From a checkpoint of a small transformer trained on Wikipedia: MLP 3072 tanh GELU.
Each number is 50 + 15 x the weight over the matrix's rms, rounded and kept within 0 to 99. Layers, rows and columns count from 0.

# layer 3 attention query, 768x768, rms 0.0228, rows 671-696, columns 0-63
70 61 35 72 38 77 90 61 60 25 79 52 50 40 41 45 17 50 21 43 65 47 18 30 07 14 12 56 51 38 72 50 59 35 61 74 95 72 65 36 33 56 66 42 41 58 33 37 75 64 41 51 37 51 73 74 83 37 38 28 34 66 94 47
55 77 32 64 66 86 87 53 61 41 85 57 56 50 39 30 34 70 02 28 56 68 07 22 03 13 27 51 43 49 60 53 48 64 19 77 92 74 94 45 26 62 57 60 19 89 31 27 56 61 36 38 72 43 52 43 64 55 64 55 56 77 97 46
78 36 60 66 72 18 23 59 45 46 15 23 37 57 72 38 53 51 99 61 58 61 67 50 74 53 57 60 30 43 39 44 46 24 37 51 33 62 46 54 67 36 48 66 64 36 74 62 59 45 50 88 48 49 74 60 11 50 60 64 35 62 28 42
51 34 47 38 64 50 49 33 26 49 43 53 41 48 40 74 69 53 22 59 50 52 56 61 85 46 43 50 44 63 35 40 45 61 53 77 49 48 42 21 34 67 29 52 63 28 50 70 46 42 56 40 34 40 55 41 48 56 72 59 38 45 29 55
79 67 58 73 41 62 59 72 92 19 37 70 78 50 35 18 55 56 52 12 52 40 63 44 44 41 00 47 98 38 63 42 41 14 75 57 75 60 53 27 49 36 46 40 47 41 26 41 47 60 45 66 64 64 99 51 74 26 39 48 50 62 69 69
82 43 48 62 48 72 53 58 43 29 56 68 51 47 81 18 31 51 47 45 86 62 52 40 54 58 00 40 87 46 62 45 57 40 82 30 53 20 55 26 38 52 57 37 68 40 17 63 84 71 57 40 62 67 79 63 60 39 27 45 63 41 50 83
09 53 65 58 75 43 58 28 73 64 43 21 30 60 42 46 84 51 54 44 51 71 53 61 34 31 63 41 45 74 26 52 49 44 00 74 50 66 66 15 41 59 29 92 15 57 68 60 41 38 37 84 31 00 54 60 35 60 57 73 33 37 42 32
31 35 58 39 42 45 38 38 30 52 50 30 39 48 34 70 47 35 39 78 44 43 55 77 79 55 58 53 32 60 38 40 56 64 49 46 35 54 23 57 57 50 44 42 60 35 70 48 44 23 56 54 36 55 32 42 42 60 60 43 34 38 30 38
33 55 41 40 61 25 45 30 29 71 40 36 34 53 60 69 79 58 40 35 48 74 61 48 72 28 88 50 30 88 36 57 33 59 20 58 54 74 56 60 39 37 38 72 45 51 75 56 51 44 34 53 31 19 22 51 27 67 69 57 39 43 45 16
45 54 98 40 78 40 05 54 76 64 52 47 66 55 48 18 44 61 94 60 69 40 75 65 34 72 32 41 49 23 50 44 74 20 47 56 64 11 62 65 68 46 49 52 29 63 64 62 32 45 66 82 59 38 92 68 47 45 34 89 53 55 42 65
44 23 54 63 88 81 18 53 57 35 49 27 47 59 49 22 41 38 62 69 61 72 40 61 37 36 29 47 19 43 53 34 68 50 18 52 79 45 58 60 42 79 44 44 38 55 82 59 60 39 53 69 47 37 31 50 43 57 56 70 42 51 55 42
38 61 49 47 69 50 61 68 74 47 58 34 48 51 20 44 69 60 39 38 47 41 63 55 55 52 37 55 53 53 43 44 32 39 57 79 54 65 53 34 34 48 41 52 30 50 45 66 33 48 56 71 28 43 82 54 57 32 56 51 35 59 52 49
06 54 57 30 28 41 49 41 46 69 21 08 43 51 50 41 59 35 70 58 74 52 56 67 37 45 78 50 72 78 42 70 60 65 42 41 50 58 67 31 42 31 50 70 49 41 64 65 54 24 36 82 15 11 32 74 11 60 38 43 47 32 38 33
37 51 23 67 61 38 56 32 43 54 16 38 45 53 64 47 73 51 44 07 58 71 69 58 72 36 67 52 72 95 35 38 11 37 37 33 34 80 33 34 37 28 47 57 72 29 35 58 63 45 37 67 43 30 53 38 21 56 59 31 47 35 44 37
67 85 44 61 37 55 79 60 60 51 42 43 51 43 62 21 48 43 24 10 62 54 52 37 28 35 28 54 63 72 49 47 44 36 69 53 46 59 52 29 33 15 58 55 48 67 04 39 52 65 48 57 62 53 70 66 59 47 29 30 54 47 70 46
51 47 22 76 32 37 88 62 30 50 67 62 34 50 62 67 56 52 41 34 45 49 31 21 46 41 73 62 54 65 50 76 35 60 54 49 47 86 77 56 50 22 62 43 62 46 48 62 64 67 18 33 37 32 44 52 49 51 57 44 33 65 58 38
88 33 62 50 87 52 06 47 44 28 33 66 71 47 85 26 45 68 56 31 79 67 66 35 65 35 11 41 59 35 60 37 42 41 65 56 74 27 50 54 47 60 47 45 67 51 42 55 72 64 58 54 81 46 82 75 51 44 50 76 60 59 53 69
97 36 38 49 40 32 65 71 11 29 51 41 44 44 81 51 38 36 65 73 74 59 60 47 75 71 36 65 48 56 47 53 62 53 74 41 40 54 60 59 41 42 46 46 69 39 62 73 70 78 67 19 52 92 57 52 23 38 60 45 39 41 40 70
62 51 74 39 73 51 19 52 45 38 51 29 51 50 35 41 37 47 46 57 46 32 88 60 89 71 42 52 37 41 50 49 66 46 65 42 47 42 14 75 46 40 21 45 61 32 77 52 37 44 88 60 43 68 55 51 37 57 54 44 50 58 47 52
41 45 43 48 53 53 31 61 57 47 59 35 64 56 34 61 51 57 65 68 31 42 51 51 59 35 60 50 26 33 48 46 52 50 34 66 61 69 50 63 57 59 38 46 47 43 70 50 36 38 44 59 38 57 31 49 59 56 65 57 29 68 44 34
58 49 81 32 73 40 20 38 53 62 69 66 60 56 58 51 63 70 54 65 43 39 64 53 91 70 60 43 18 30 49 66 65 64 50 58 52 45 40 90 47 66 33 55 48 46 85 51 23 49 74 45 48 57 48 41 30 62 73 90 42 66 35 49
48 24 28 63 74 25 38 39 38 59 29 80 62 55 72 57 74 79 59 11 74 58 65 40 96 34 76 51 43 64 43 51 05 63 50 49 44 70 56 64 42 41 48 47 77 25 52 73 53 66 36 39 47 45 60 25 29 54 79 66 47 52 24 64
89 53 57 39 51 45 43 47 56 35 47 99 79 45 49 53 67 77 42 00 54 43 77 31 87 50 39 40 65 49 64 44 27 41 98 70 61 62 42 75 45 43 33 48 59 34 32 50 42 60 56 46 54 46 82 55 71 41 53 53 60 89 54 61
43 63 55 53 45 50 67 56 67 54 61 71 45 56 59 44 57 59 57 26 56 46 40 28 17 47 66 51 62 47 64 67 35 49 34 57 45 57 87 48 53 35 62 50 45 62 33 52 56 60 36 55 57 33 54 70 49 36 43 53 55 63 54 51
34 60 46 43 35 26 62 43 57 62 22 42 32 54 24 64 69 53 34 15 42 39 65 49 50 34 79 55 81 78 53 45 08 58 37 57 47 78 52 28 44 32 50 52 40 41 52 46 42 17 34 58 31 18 55 51 43 46 61 37 41 58 47 38
48 39 26 52 48 61 99 44 53 38 59 70 44 46 18 63 69 54 37 63 42 66 41 67 28 59 58 54 68 58 51 37 40 55 38 71 58 56 78 18 31 70 41 61 36 58 40 75 56 65 40 32 15 64 58 25 37 17 63 47 59 27 26 67
# layer 3 attention key, 768x768, rms 0.0228, rows 671-695, columns 0-63
40 66 53 56 58 48 97 49 54 56 52 36 60 91 55 81 32 56 35 50 20 11 41 52 41 33 59 73 63 51 69 40 50 32 48 48 63 30 19 53 42 75 54 46 27 46 69 12 33 42 53 73 55 59 62 50 80 57 66 53 57 92 54 58
28 56 39 41 69 72 73 28 67 89 60 27 39 93 58 92 34 69 21 40 31 38 46 34 39 31 53 77 60 54 31 53 47 34 57 67 53 30 22 76 23 66 48 44 27 35 70 16 46 61 51 55 32 31 53 61 95 59 74 63 55 81 37 69
77 01 60 62 58 70 38 58 26 07 44 25 57 16 79 44 55 56 48 55 74 50 34 59 68 51 17 41 32 23 49 12 60 55 52 32 46 82 49 50 35 25 42 64 55 24 37 95 72 48 24 34 58 84 41 67 10 52 74 47 25 74 79 47
56 56 49 43 81 61 58 45 26 41 31 47 54 23 36 50 60 26 51 45 34 38 42 63 69 48 29 35 42 46 55 58 58 63 37 66 75 46 63 47 46 45 52 58 61 64 59 53 40 38 71 43 55 41 63 44 43 74 55 64 51 42 50 42
37 48 38 57 83 77 58 57 56 36 19 41 71 41 41 41 35 54 52 12 39 03 49 87 57 51 44 69 68 54 54 46 50 58 93 41 77 59 30 68 57 62 04 48 20 57 42 51 13 42 49 57 34 65 63 56 51 44 53 62 53 66 55 69
53 06 66 70 58 37 61 64 29 31 40 53 80 85 69 56 38 46 44 43 44 28 43 45 50 62 59 72 67 71 72 12 57 38 82 51 44 59 45 41 44 46 29 17 29 35 78 68 39 56 43 28 61 60 49 54 47 59 65 48 54 46 55 62
28 55 44 54 40 70 47 29 47 47 50 16 06 35 75 59 51 52 09 46 54 71 29 44 48 36 31 64 44 69 30 62 56 56 15 57 52 56 44 47 37 50 64 69 18 00 41 47 59 60 38 60 22 24 27 56 59 60 68 56 26 76 58 34
51 71 46 51 68 42 50 56 33 42 31 44 49 16 31 28 42 23 70 58 42 38 39 50 55 43 35 31 39 46 45 59 62 62 28 58 74 51 50 52 53 49 76 62 67 69 58 40 46 29 47 49 64 52 51 40 34 76 34 48 45 41 46 24
56 55 47 45 26 65 29 26 30 63 63 39 17 40 57 42 73 51 13 52 72 79 54 58 61 42 46 45 48 55 25 67 34 63 25 48 20 49 44 44 50 36 69 64 48 22 31 66 78 55 51 59 48 31 44 58 56 50 52 49 59 53 30 44
49 30 63 56 40 83 31 39 57 26 75 55 34 53 79 77 31 86 27 29 77 59 59 43 36 67 48 50 26 37 75 35 70 41 80 40 30 58 58 45 61 57 49 44 13 63 74 69 56 53 51 38 35 59 35 51 26 39 61 39 47 66 60 66
63 42 63 69 65 70 29 44 46 54 52 28 46 89 77 58 17 72 60 66 43 58 48 34 50 28 03 37 28 45 44 20 73 37 43 53 64 76 49 64 26 59 64 56 34 27 76 49 61 40 23 30 48 60 26 50 31 81 81 46 39 66 67 34
43 62 42 46 95 75 64 60 45 44 34 37 58 26 43 41 46 52 58 26 36 18 35 68 58 44 21 42 48 44 52 53 51 61 51 69 74 56 62 53 46 49 56 64 49 68 47 48 29 51 62 60 35 49 60 50 47 59 49 55 51 63 57 49
46 65 40 68 00 58 53 42 48 19 69 50 31 51 71 19 59 67 42 59 75 58 29 17 36 58 51 70 56 78 49 68 57 62 16 54 29 53 53 41 65 41 64 57 54 31 45 43 62 68 29 71 44 48 44 39 49 45 32 39 42 50 50 50
40 33 41 55 56 70 07 49 14 47 10 36 50 21 44 15 63 39 23 37 63 38 44 63 59 34 46 60 92 75 33 44 30 69 47 43 43 75 35 51 47 26 30 49 41 07 09 92 56 61 39 68 50 37 35 59 29 58 66 54 48 45 43 51
31 52 46 49 44 67 57 59 44 62 45 34 43 78 57 25 60 60 16 31 75 58 56 55 32 54 70 72 70 59 50 53 38 52 58 48 29 39 27 54 55 43 36 26 36 41 18 54 45 68 55 67 50 62 49 62 82 43 47 59 56 55 46 69
50 31 44 48 48 62 88 50 31 47 48 51 60 54 44 48 71 29 48 46 56 20 50 78 64 47 68 52 55 43 37 55 20 49 42 54 54 48 47 46 50 45 58 44 99 36 13 82 65 61 55 66 68 49 65 53 50 37 49 53 76 60 43 63
71 15 85 49 50 71 10 46 30 33 56 48 66 71 60 54 38 70 23 37 61 26 53 62 53 64 40 61 55 48 68 18 46 52 80 37 34 59 41 48 48 47 17 35 11 46 76 74 41 46 54 22 66 63 52 57 47 55 80 56 65 60 61 67
66 23 68 42 34 37 70 58 23 35 65 46 55 65 84 55 58 48 36 84 69 71 51 32 46 64 59 54 63 49 59 26 63 36 48 51 37 43 53 50 32 16 46 30 71 44 62 64 71 68 41 35 82 78 48 47 35 45 66 58 41 53 56 53
55 51 43 53 89 69 33 49 49 41 45 35 60 33 46 34 41 48 67 53 59 38 50 62 48 57 19 37 38 28 57 44 64 55 49 48 49 49 46 60 58 44 51 56 50 94 59 57 38 48 65 45 44 57 49 35 22 63 43 58 63 48 46 52
62 57 48 43 85 59 55 53 49 54 39 34 59 29 44 49 47 47 76 52 29 38 42 63 64 39 13 28 34 24 44 51 53 52 45 59 84 52 58 58 42 60 67 67 65 61 59 47 44 43 50 45 51 63 54 51 38 63 50 53 48 59 62 31
61 52 63 40 71 70 30 48 42 58 67 63 48 33 55 65 44 53 50 48 55 43 63 47 60 57 24 19 25 22 52 53 67 60 60 46 63 52 68 63 54 52 50 71 43 86 70 59 44 35 67 25 46 43 42 46 36 60 60 41 63 50 40 41
70 17 57 57 68 63 01 52 08 59 21 49 75 16 47 44 60 52 42 33 49 20 46 73 82 57 48 39 66 38 30 45 28 84 81 38 52 72 79 47 40 21 20 60 60 46 33 99 58 57 51 22 63 40 70 55 27 64 80 57 53 47 48 65
71 51 46 31 81 73 48 45 40 37 36 62 85 35 30 45 70 59 44 15 52 20 67 88 74 72 43 39 54 45 64 45 29 66 85 59 58 48 47 56 73 60 15 60 41 85 44 67 25 45 67 45 44 51 75 44 51 37 51 64 74 50 50 75
48 43 54 51 10 46 52 50 66 59 73 69 36 71 73 63 58 74 26 42 66 54 59 39 31 56 65 66 62 55 45 42 38 38 64 49 28 61 55 43 61 47 56 40 43 31 30 62 68 60 45 57 41 45 49 65 66 24 58 41 55 52 46 64
56 84 19 50 53 67 56 43 52 36 22 43 55 00 25 13 74 45 39 23 42 09 31 58 60 46 34 72 53 59 41 68 37 76 26 68 70 55 50 53 51 52 66 68 60 41 17 56 32 42 50 73 29 39 72 68 49 52 43 59 50 59 49 53